config.yaml
n_layer: 13
d_model: 128
n_head: 4
n_kv_head: 4
head_dim: 32
d_mlp: 384
vocab_size: 4096
activation: "tanh_gelu"
norm: "layernorm"
norm_place: "pre"
norm_eps: 1e-05
positions: "learned"
qk_norm: false
attn_scale: 0.177
bias: "all"
tie_embeddings: true
parallel_block: false
init: "normal"
init_std_qkv: 0.0442
init_std_o: 0.00866
init_std_up: 0.0442
init_std_down: 0.00866
optimizer: "muon_variant"
lr: 0.00984
lr_mult_o: 2.0
beta1: 0.9
lr_head: 0.00492
grad_clip: 1.0
warmup_steps: 200
schedule: "wsd"
decay_fraction: 0.679
decay_shape: "linear"
final_lr_fraction: 0.05
batch_tokens: 16384
seq_len: 1024
doc_mask: true
train_tokens: 118200000
steps: 7215
dataset: "wikipedia_en"
Each number is 128 + 32 x the weight over its row's rms, rounded and kept within 0 to 255. Layers, rows and columns count from 0. Numbers have three digits each. The size before them is the row's rms in percent of the matrix's.

# up: layer 8 MLP up, 384x128, rms 0.171, rows 309-333, columns 0-127
# down: layer 8 MLP down (transposed), 384x128, rms 0.06, rows 309-332, columns 0-127
up309 087:135148061119148126116073123160144146122139160110112134108117115132086152144125130132143103087155078137167133115136047136150146125165135134143137133126194184128082130164117110191112105183062139134116191110095110121153096149142156136118124120111092125143182168062117114133174050113108094153144138076133147144174155157156125135132150185047130146046162184119163128152093101159169053141175
down309 070:193072162110146126111144149145144105117143051084158145196180063147185108189084137111151110140140096117151110089182127184127105146158111100127146135135106102110077135127139107088143116137091101099144135111153110123101124147139125087125103118112091169108119180192192186152084135128098121093111128122129071108114155096199066068173174111081173146184119095115142148113139120128134158076101
up310 102:141152093169051083223117144120078150084127163097158113120128169103115135074123115090122168202113166157085140070197105147142119120098116180160083164106133150177154071067063143126114154101148081114080106131113111160069132160096102127114103171104160122153115115160121130153161130142137141105166078068163178133132169153171095111152147130095171112113119159149144128127122137149146120097159
down310 105:099101154128152156151140142141151120120140162136116156108078136091210151134144091134132101092146113151110152180135149144177127060110120082046111093173125136062131134173169148104119151149176144121113158111128059093162154040099068165157117091101201104085126142109109138179059124087092126116183106134130147112131104132121079145155136100110158169126106116179142141169155149061109160153117
up311 105:196108093117093158097182109115196124132108132120119111100153100143111122114140180158148082139131163152113131210132124113142174156104143116157147127163150113111078074133140157147134061144161100059149057073104137137169161095092167131147139148134111104133076077186090126087165097135103143120143113110144217161155115094137136114089098119183072102174118104102112117140144112086210159118114
down311 109:073163143128117122091099136141125155108126146138189106093092193181155098136116097100121136111135159118142134120109072154032105144103095101106141092146148143129105142134080085135125138139122156149158111184051099127139190112165095198132183100134129203139147096123112083146136173097107126097120121108160076165148123151119183194120096082055107119189145160184121166123145141145128115088096
up312 104:168181107164152140139178122134076101125147155110161143094131090113157133062107102179131106166153129099131105090134173164100157171115131115117150124133109100167115097156100109123155118161080113192149116101088083178144146111146089145150103120179102094080165132138131175165086127197125224160128157060105104044132094102154148148093134166079114131145154077113106130080149099122067168146128
down312 088:121106150054123144141153088130191097147157169137060066131098102076125121098140096122102145129163186118096127153105126123138135089188089142147133162091146126069095138127161122120155162125166144113174121108097154068122050174171122084129122201175101172117111114140142109105145147113111083179144114143117162180150129159137118159121152082165073032086146159122127180150131173134091126135111
up313 091:111100100183116128139164134088131130161081091092118173119100132127106146162138067163142220172161157116090143121077141128112099130167148135118160204109121093100126171166174137113122096126087112139075092097186151176105088092093104132146169104110105108087118179120168151135125117115050150114068115099155143102135111147170135145154179156101164065117126132130195134143095153161088150190086
down313 098:118126173129109113158152158173133148157107154090157093102158091108068143121159149190137097101128151125137098113097127192072186114117158174105092123180193170182155106140067152098087163092187119165135151161120128163119145105132120138162086086117157106099102146144107060090100177088079138058104162093161113114131134147179142104150143091149109126105063140144105134119083190123119146089175
up314 099:142111144153141130109158155149138119114145113213149156113136095140096098150131087126105173147163121115112080112184129178116195156179048087136142087101142141151110125124072100070062080155143066098131089161171101087084167133108111111105175100096149195102106135096170125155147147128111124097118155126162180135108156186167121077129138161167139136141128130122145128143050148137052111136077
down314 089:139135162097075159156113161168222105116166167092122124088092133086146153107185104124106167090122121175144107120109110131161129098104176094147072097109122125133131137118072209133102176128077115082154169104081169090082121101121124133167092163121179106136130128155100088100129160105159140182190118161164161059139110100114125099096209143155146116119165184095103098148095122144138100112129
up315 099:146140119159108153109135180143093091124092125165161131151097117058134094044100135147187166118165144192144155207152092126098103152149144171099139190179140079095097050108154168103134134135098141185086115158102165133115128124127120098128130160082136176065082124084103157129181128122124084142133136175089121097115137118112129101153122109076177168140090161128145109076132114178084103154153
down315 086:113126161148154170116132154170125162131127108062170153156136147153125089159070172179151131163085137089143071119150160124157166121146150135176158159175088143113097114135109137123084173161147075155129104102061103073127073097101144083064113195131122186118138116112134137155095085186123129081127116116129094157172137084114087122117128113131157154107067142095095100094196161087181191135124
up316 086:179176144173092098077112099084123183120189149189206100136135107138129105167151136138125151106068122167132192116139115108183093125141098125125156160084139154149107115149125146087168148141159148085139120102118122096132161121057080173204076143127102140096166078084111130116128160106138130094094200169093157131102152091137133111132070122144121140172116143174056122091124096099079123127112
down316 071:165114157116137125128145153143072123191119138138056103120139178179155194155111100214170126097127131150125122086170075168097147092155157150124110120130139080118106145129187140167075108122095114117163153138136134137122089086131106121077121161078122089092144142159168094155136074152138107137087077078163152148163145118153094080092118122097119133113073168197172114165080146097144188087091
up317 092:053135112125167080135105091137170149118123180097099192121144122046139119164118142095167124108172118074068100166187088078061159167158125136139157149098143097175153089168133140150101090124118063137046061155144169085129157124155115125098187124149126149126121097126113153114126154109094125175173074178156098150100173139114121148179100155115187134117151105125121117133138131110165130123116
down317 077:084135090146138141137158184115166118145136095178137189105112155145079106099111146134131164078117130099171122063109107210147113099139173100162076146147151120091102148161104126128145138115064134163150064066082098120169115104158114103136080203099119155131153162143146141127141084171121119106128149102161160090191052118155132099061154083083123141148138198090116149105115133115136131160171
up318 116:152067143064136098142126077122110177118116121130055138178181149114117108192065130145098139123119111117089102142180137095153133148163137164098068157122131121129107079160133138130096108122068138092175118145198160039115196132104177100149137109125096151099119096152121120130144121100161104126181073162142168071169146129161159135102134121106118097096148180128141127158135206072170137143126
down318 131:138076152131153181076168099118106098113084123139150178119161128115092074179117150139180165140114095132084119106118108130144192128089184128149074107143142150127097105134136143088150095143156124079134169106199168055115131094035157156110104131123140130043161145112131093131123138092121137188143165100067130111178160158109205136179138099141082128133123109127094177120114140136158154086149
up319 110:121170145150074135126138158156147079138116093110120067075131182165084150135150111131146163147116125109177086170118115180148117114118094162141177186141085187093095120131108131164144076081092137103120117124126125197097130110135112146155182130111160150052141081094135140112134107125152085072135101164122163108063099115053111138171203077135132130084162104110160125088164144145183092153163
down319 113:167105178161104108120096163147125149059083162119208148105136160151110134135179110161165135106115153159132114152094104131096106119133081089136189145114146153095158168110084130077135109067184079122129078123174173108131107126108112123102080126107172090134173158175087060101122186179145056166163113103098133103112100128181093151184101146113118099111171099156124114091106100161152151143170
up320 109:103161159140159153113146140142138092099130100115158182107075115150100063134124111145090093205150091148100115130087123077111162166131118089090078107123110157099028142157163063152097159157124138123170153099182120155096166106106122177136103151098128183124122140124161172165096127162092101089147163145117103092092134076142137101136103176062124167116168169165181146066124137170108118119167
down320 109:086105108144114184059127117066182092138094120133109132132155172131079176092113100128156084077129119125169129142122162168100119146118116165137177125145182065089127116137179163155170113112152158109171103089178100130125095157091140120203152158191120122119115206099075098130110063141159085111144137119160049100168149142140127191150144096124088110193132113099147100122103130121127114112154
up321 096:137148164070101136143151113074157111108100106128103178135143102123112134149104084089125141068118111062126145150146109112155106080183147186035116120120092083179140060169097213105134101163124110114115142107151131112123145134182163152171118090181142100134076112132155133131077144103125120102168108107174117159116169124213147084079183150132151167079135133101151126146101117182164109116141
down321 110:135107151184159084087119140152187100168110173183117133093140159089098123151096097078072107160142118139153170126073139114056143154081182119159067078108128077110106134141157139120162157190131148099090082103097134109098130141098140113179151126195153131159153116089114165111086107110126115168174143124086096144124170140078135126108165136112120210169099177159123124148112109132072144188105
up322 095:165119124125103162095082100099161099147109147138137062149139153145130137091221085102129114153087090065153098093175169129158140093161173137181105161116132102124039087124145122138127111173128165085141100112204102143076131139155129125115157101119118139192145122138176132085182107124126170124108115168144137084128150161129079123085093169127118068141138152105126062132075192150164132170118
down322 098:133126123095091117066207142107155151089110117143162126079126171158060136130111167110159125144156138103126091150184074134180145125143164137080085132126108137128149102106097100091126148091188141101152126115198129126112135140177047153128094155113130129164097147104188136070154128103085118059126152138122194117087158137160138184112152151062073104144130105123135118083123150129130210141173
up323 100:119149145149140173062089172106101052150075087169123124129162151155155133101131160133118119059117121118122144170145085170123104162175195133159170119119152092134077116100123195112169145069164124118160219143107187141132084110123114083154116090131107171195172130137163117109091120152145099142150102109069139118075147114110079105109163129134147095098130171151160063102136111141114100085139
down323 113:133096134133168100182102151133079057132065148124139105118084125180129131097126064142112137094150120171107112054158109136163113071122116081119131167101112146179104110103153164087121161123203143141149112144159072146110084139120099169114073161150156099169147137169095136196141143153184105105150145164127079114148116118129093164151100160108197172171085140087122169129110069130177144088150
up324 097:129176107125075158122108112087105119131110127111163069139115130180111090120121156111112079136158125207077147101158105094136142101086061106111110154099139106187133169177159129096110143171169152081102128094118124175187082113089114171135175059184189121105131154114106108168171137174070158077149139105171117107138099150147149110129151152121130092100151204104141120042147119142131131149146
down324 102:116104074158147137178117100127137095135118134151151142130161158098145129123175094175133126091134110164151154123149129173089095102048059101213149177110120084126118124182107086108138112114149109198125123115112138134203060091096103122122169170127066132127069121124166199164105157107178124143137120130165062108190119143140117110136141137068107117139186143115115111151073100100101143152167
up325 097:111132112098137094144123190169066119102072168077082146103127129158167127093161180149168144145097131148086172215077096154125101164139117196120073091149164191136113077120146159133109151108179132159178190101090116167089144112111069139139148107115137133107109121132155115136115106140066167070106113092121129188125111150127137117180143146108156075148157113115115161154124093115124072094174
down325 103:147138104121117116091142080141098156121148112111243131161121123106146106090155116111181116107163053128122139169070133120158154096137094086057123118100108111082130182185123110077148113144134145090116121153150110151113167145120146111098101185109122127181148184157088137064150090166110085135104129140114189141151128154088076115131191120134116171154045165089122163183104164152140121146128
up326 089:098116081169162126129153144126109117148076129146100086132175140138124134123079127117111100181147098088164135040123150124146122155216142110161198116136127156125118141086105090103155156171066162129211085168148104122087099068127120150106077093187152093180166162131105111110112147134152102109131120135140129155109149157109175122141156101183118138097130119127110091086137056141155204143066
down326 083:160142108151096084084124103121189100084139135140184120151083068081122071164160148095151159139127174111117091180153162148121184122086108130176112101155120115159109138154127118197122168164113092091104117155114103165118144131160128130167124155149130109072062134116154139122152132160098132094112117156113098091051156068168138088195146154163141133099141181149189097082146104151093066080158
up327 099:172135164122128141112146158100128182146107151178153142166168138085187133112151151127146204119058118073167144141123105179120038124102096122155184102159118139114157136101166118168110085091158060075117143113129122091144140123183099127096124110182120127121129140124141121173108119169100078096120135115092178145111167122205121121094079103084153083133114101055105156164170148086123091168136
down327 101:102142109161086114157141071114166111107087132110093086107135211157114130112057085070118120162177145128119144116079144116131214090135196161079140139125131065150115170099041116129116188119081133164159102138095117134109149160080133135147157142102137105136132080132104100132116137204171191124163142151143097118090141169100173137156154170128122124134166141114165124130093151061151122100113
up328 103:168177090084138147064140177112084122146146122142060115174115140128133153102090138168095086120112155165165103158124168126134116150137104112136122139147113106161156206140144124184052155165185133170182106104118148115088169156126160150113132113091160152135131127120129099158105094134179114108109061163160076136032128078143141131086169116133137090140140111093156102107105066189101114065100
down328 099:120085133152127150193149209177093128133119126119152107075138144131143176129135080134136093161142142157150099117102114170153128098097137130126139154106112079162158127136145118143192174092075118174126167091129096119139117115069093095138118119141142115170176129142149145114091065130140149141125212199123141109153119079162125090076182073119171068125136114131112098073071052086138086151169
up329 100:089186111141113157121143158124141043131198108131098156106112155152201138131157095126138115050086096169094113179111110152122136140154206124140124141105121127108126100140148113167106113149130088134071141110129120119140068173118127155118106149124092135086107120134123198161161080172117149101089105153096108122120164113088106157139178040128084109169174124163121145124146123097075192099204
down329 111:179142100137106056074110113152131166135100130128091095144114135105141101123166103151091106123145149116156154078159133078163156170023101108112176145138073130146159127112150061132193139123072117150159070162124135144074177095125162145118097092174141118091137096133137074146140202083098095167166183146125091114156100122167138079111157140129167155142124117177149180146111090122158143160100
up330 104:118120048088084135110131096095105127176078043186096135134111112124145115147124127171114163135118038137130088096120139158204132118125146167165060107173082131204126081168074111125131144190193117103080113134142114121097151148077132138143101157161106087112115130143099093144138173094116157104128146087150154163123098118106152145175121111130145107140193139180147143176134123134138171089145
down330 096:130116159091110125161084096141139080132171191098108081135133093107200192134122092136143044065165116106150154129100122140152169166092152122106129153069112129118149148152115146070149171107122151138139110148185070173081102154089094113134168089169113162185146159122047169112178155130157117121128132119158185110112131079162133141122179108112141094104086112144083176102092139095172106132116
up331 103:117135099105138145068119142115128127149161184140132122086077171107128117089130140118107183107123187144162139114079104087084161149113111168083165139134092150123143169121151064134094098087122174091079104056121141124085135161120160094151142134123104139126108137092126103121204150127066093064141162181127142166141156129074139160143128176097108127163167093202159092096080128140115152201188
down331 105:121142159132140107114106167128086127090157075100135142127143119163134128162131106111102115153207201122122143138131115097163138178144169101072116127130215142090144045140170099103128135084114122063107099130109153112095160101119098105125149152131149139119105144109095134128186108134062168091129117156149147096072157230172113096133148096164122106131139088068113136147082125180160133186193
up332 099:174099095133140048106125100119146118164088091169118087154128111101131127195158160053111179137143092135087149130119133045101141116135103203132165105113140102144142149127181136116113114131119103150038168155100109104116103090094082157123155175209126121134117173179126115122117125158166169109148123108148108124092124085156093216123144167109142137145194116134122109078169161135147132084111
down332 107:121093160118128110178070156160172148144101147203129077156090126129172119159153035133105132118178072086099112116097162127152197108168158108176146134116141151113173134141097087134156155120103124127110117104103134135097066096100127071139073176127149191129100139155120139158138161133143087176183147159128115120155100062101112195075111141135132141156070144087129071083115086124137112155138
up333 101:112146167161168137108094128111164154144134111120122139093125108072147123139122125165135141130158087155189132140118136053222185069126095109157091061228156085154116131194142122176179117104127096141090167120114093086097153138075123143125142125134139147104135121126118133127126120110130120103151124158174179104144096158069117108144074188078098135106150191086138127131173085154059139125115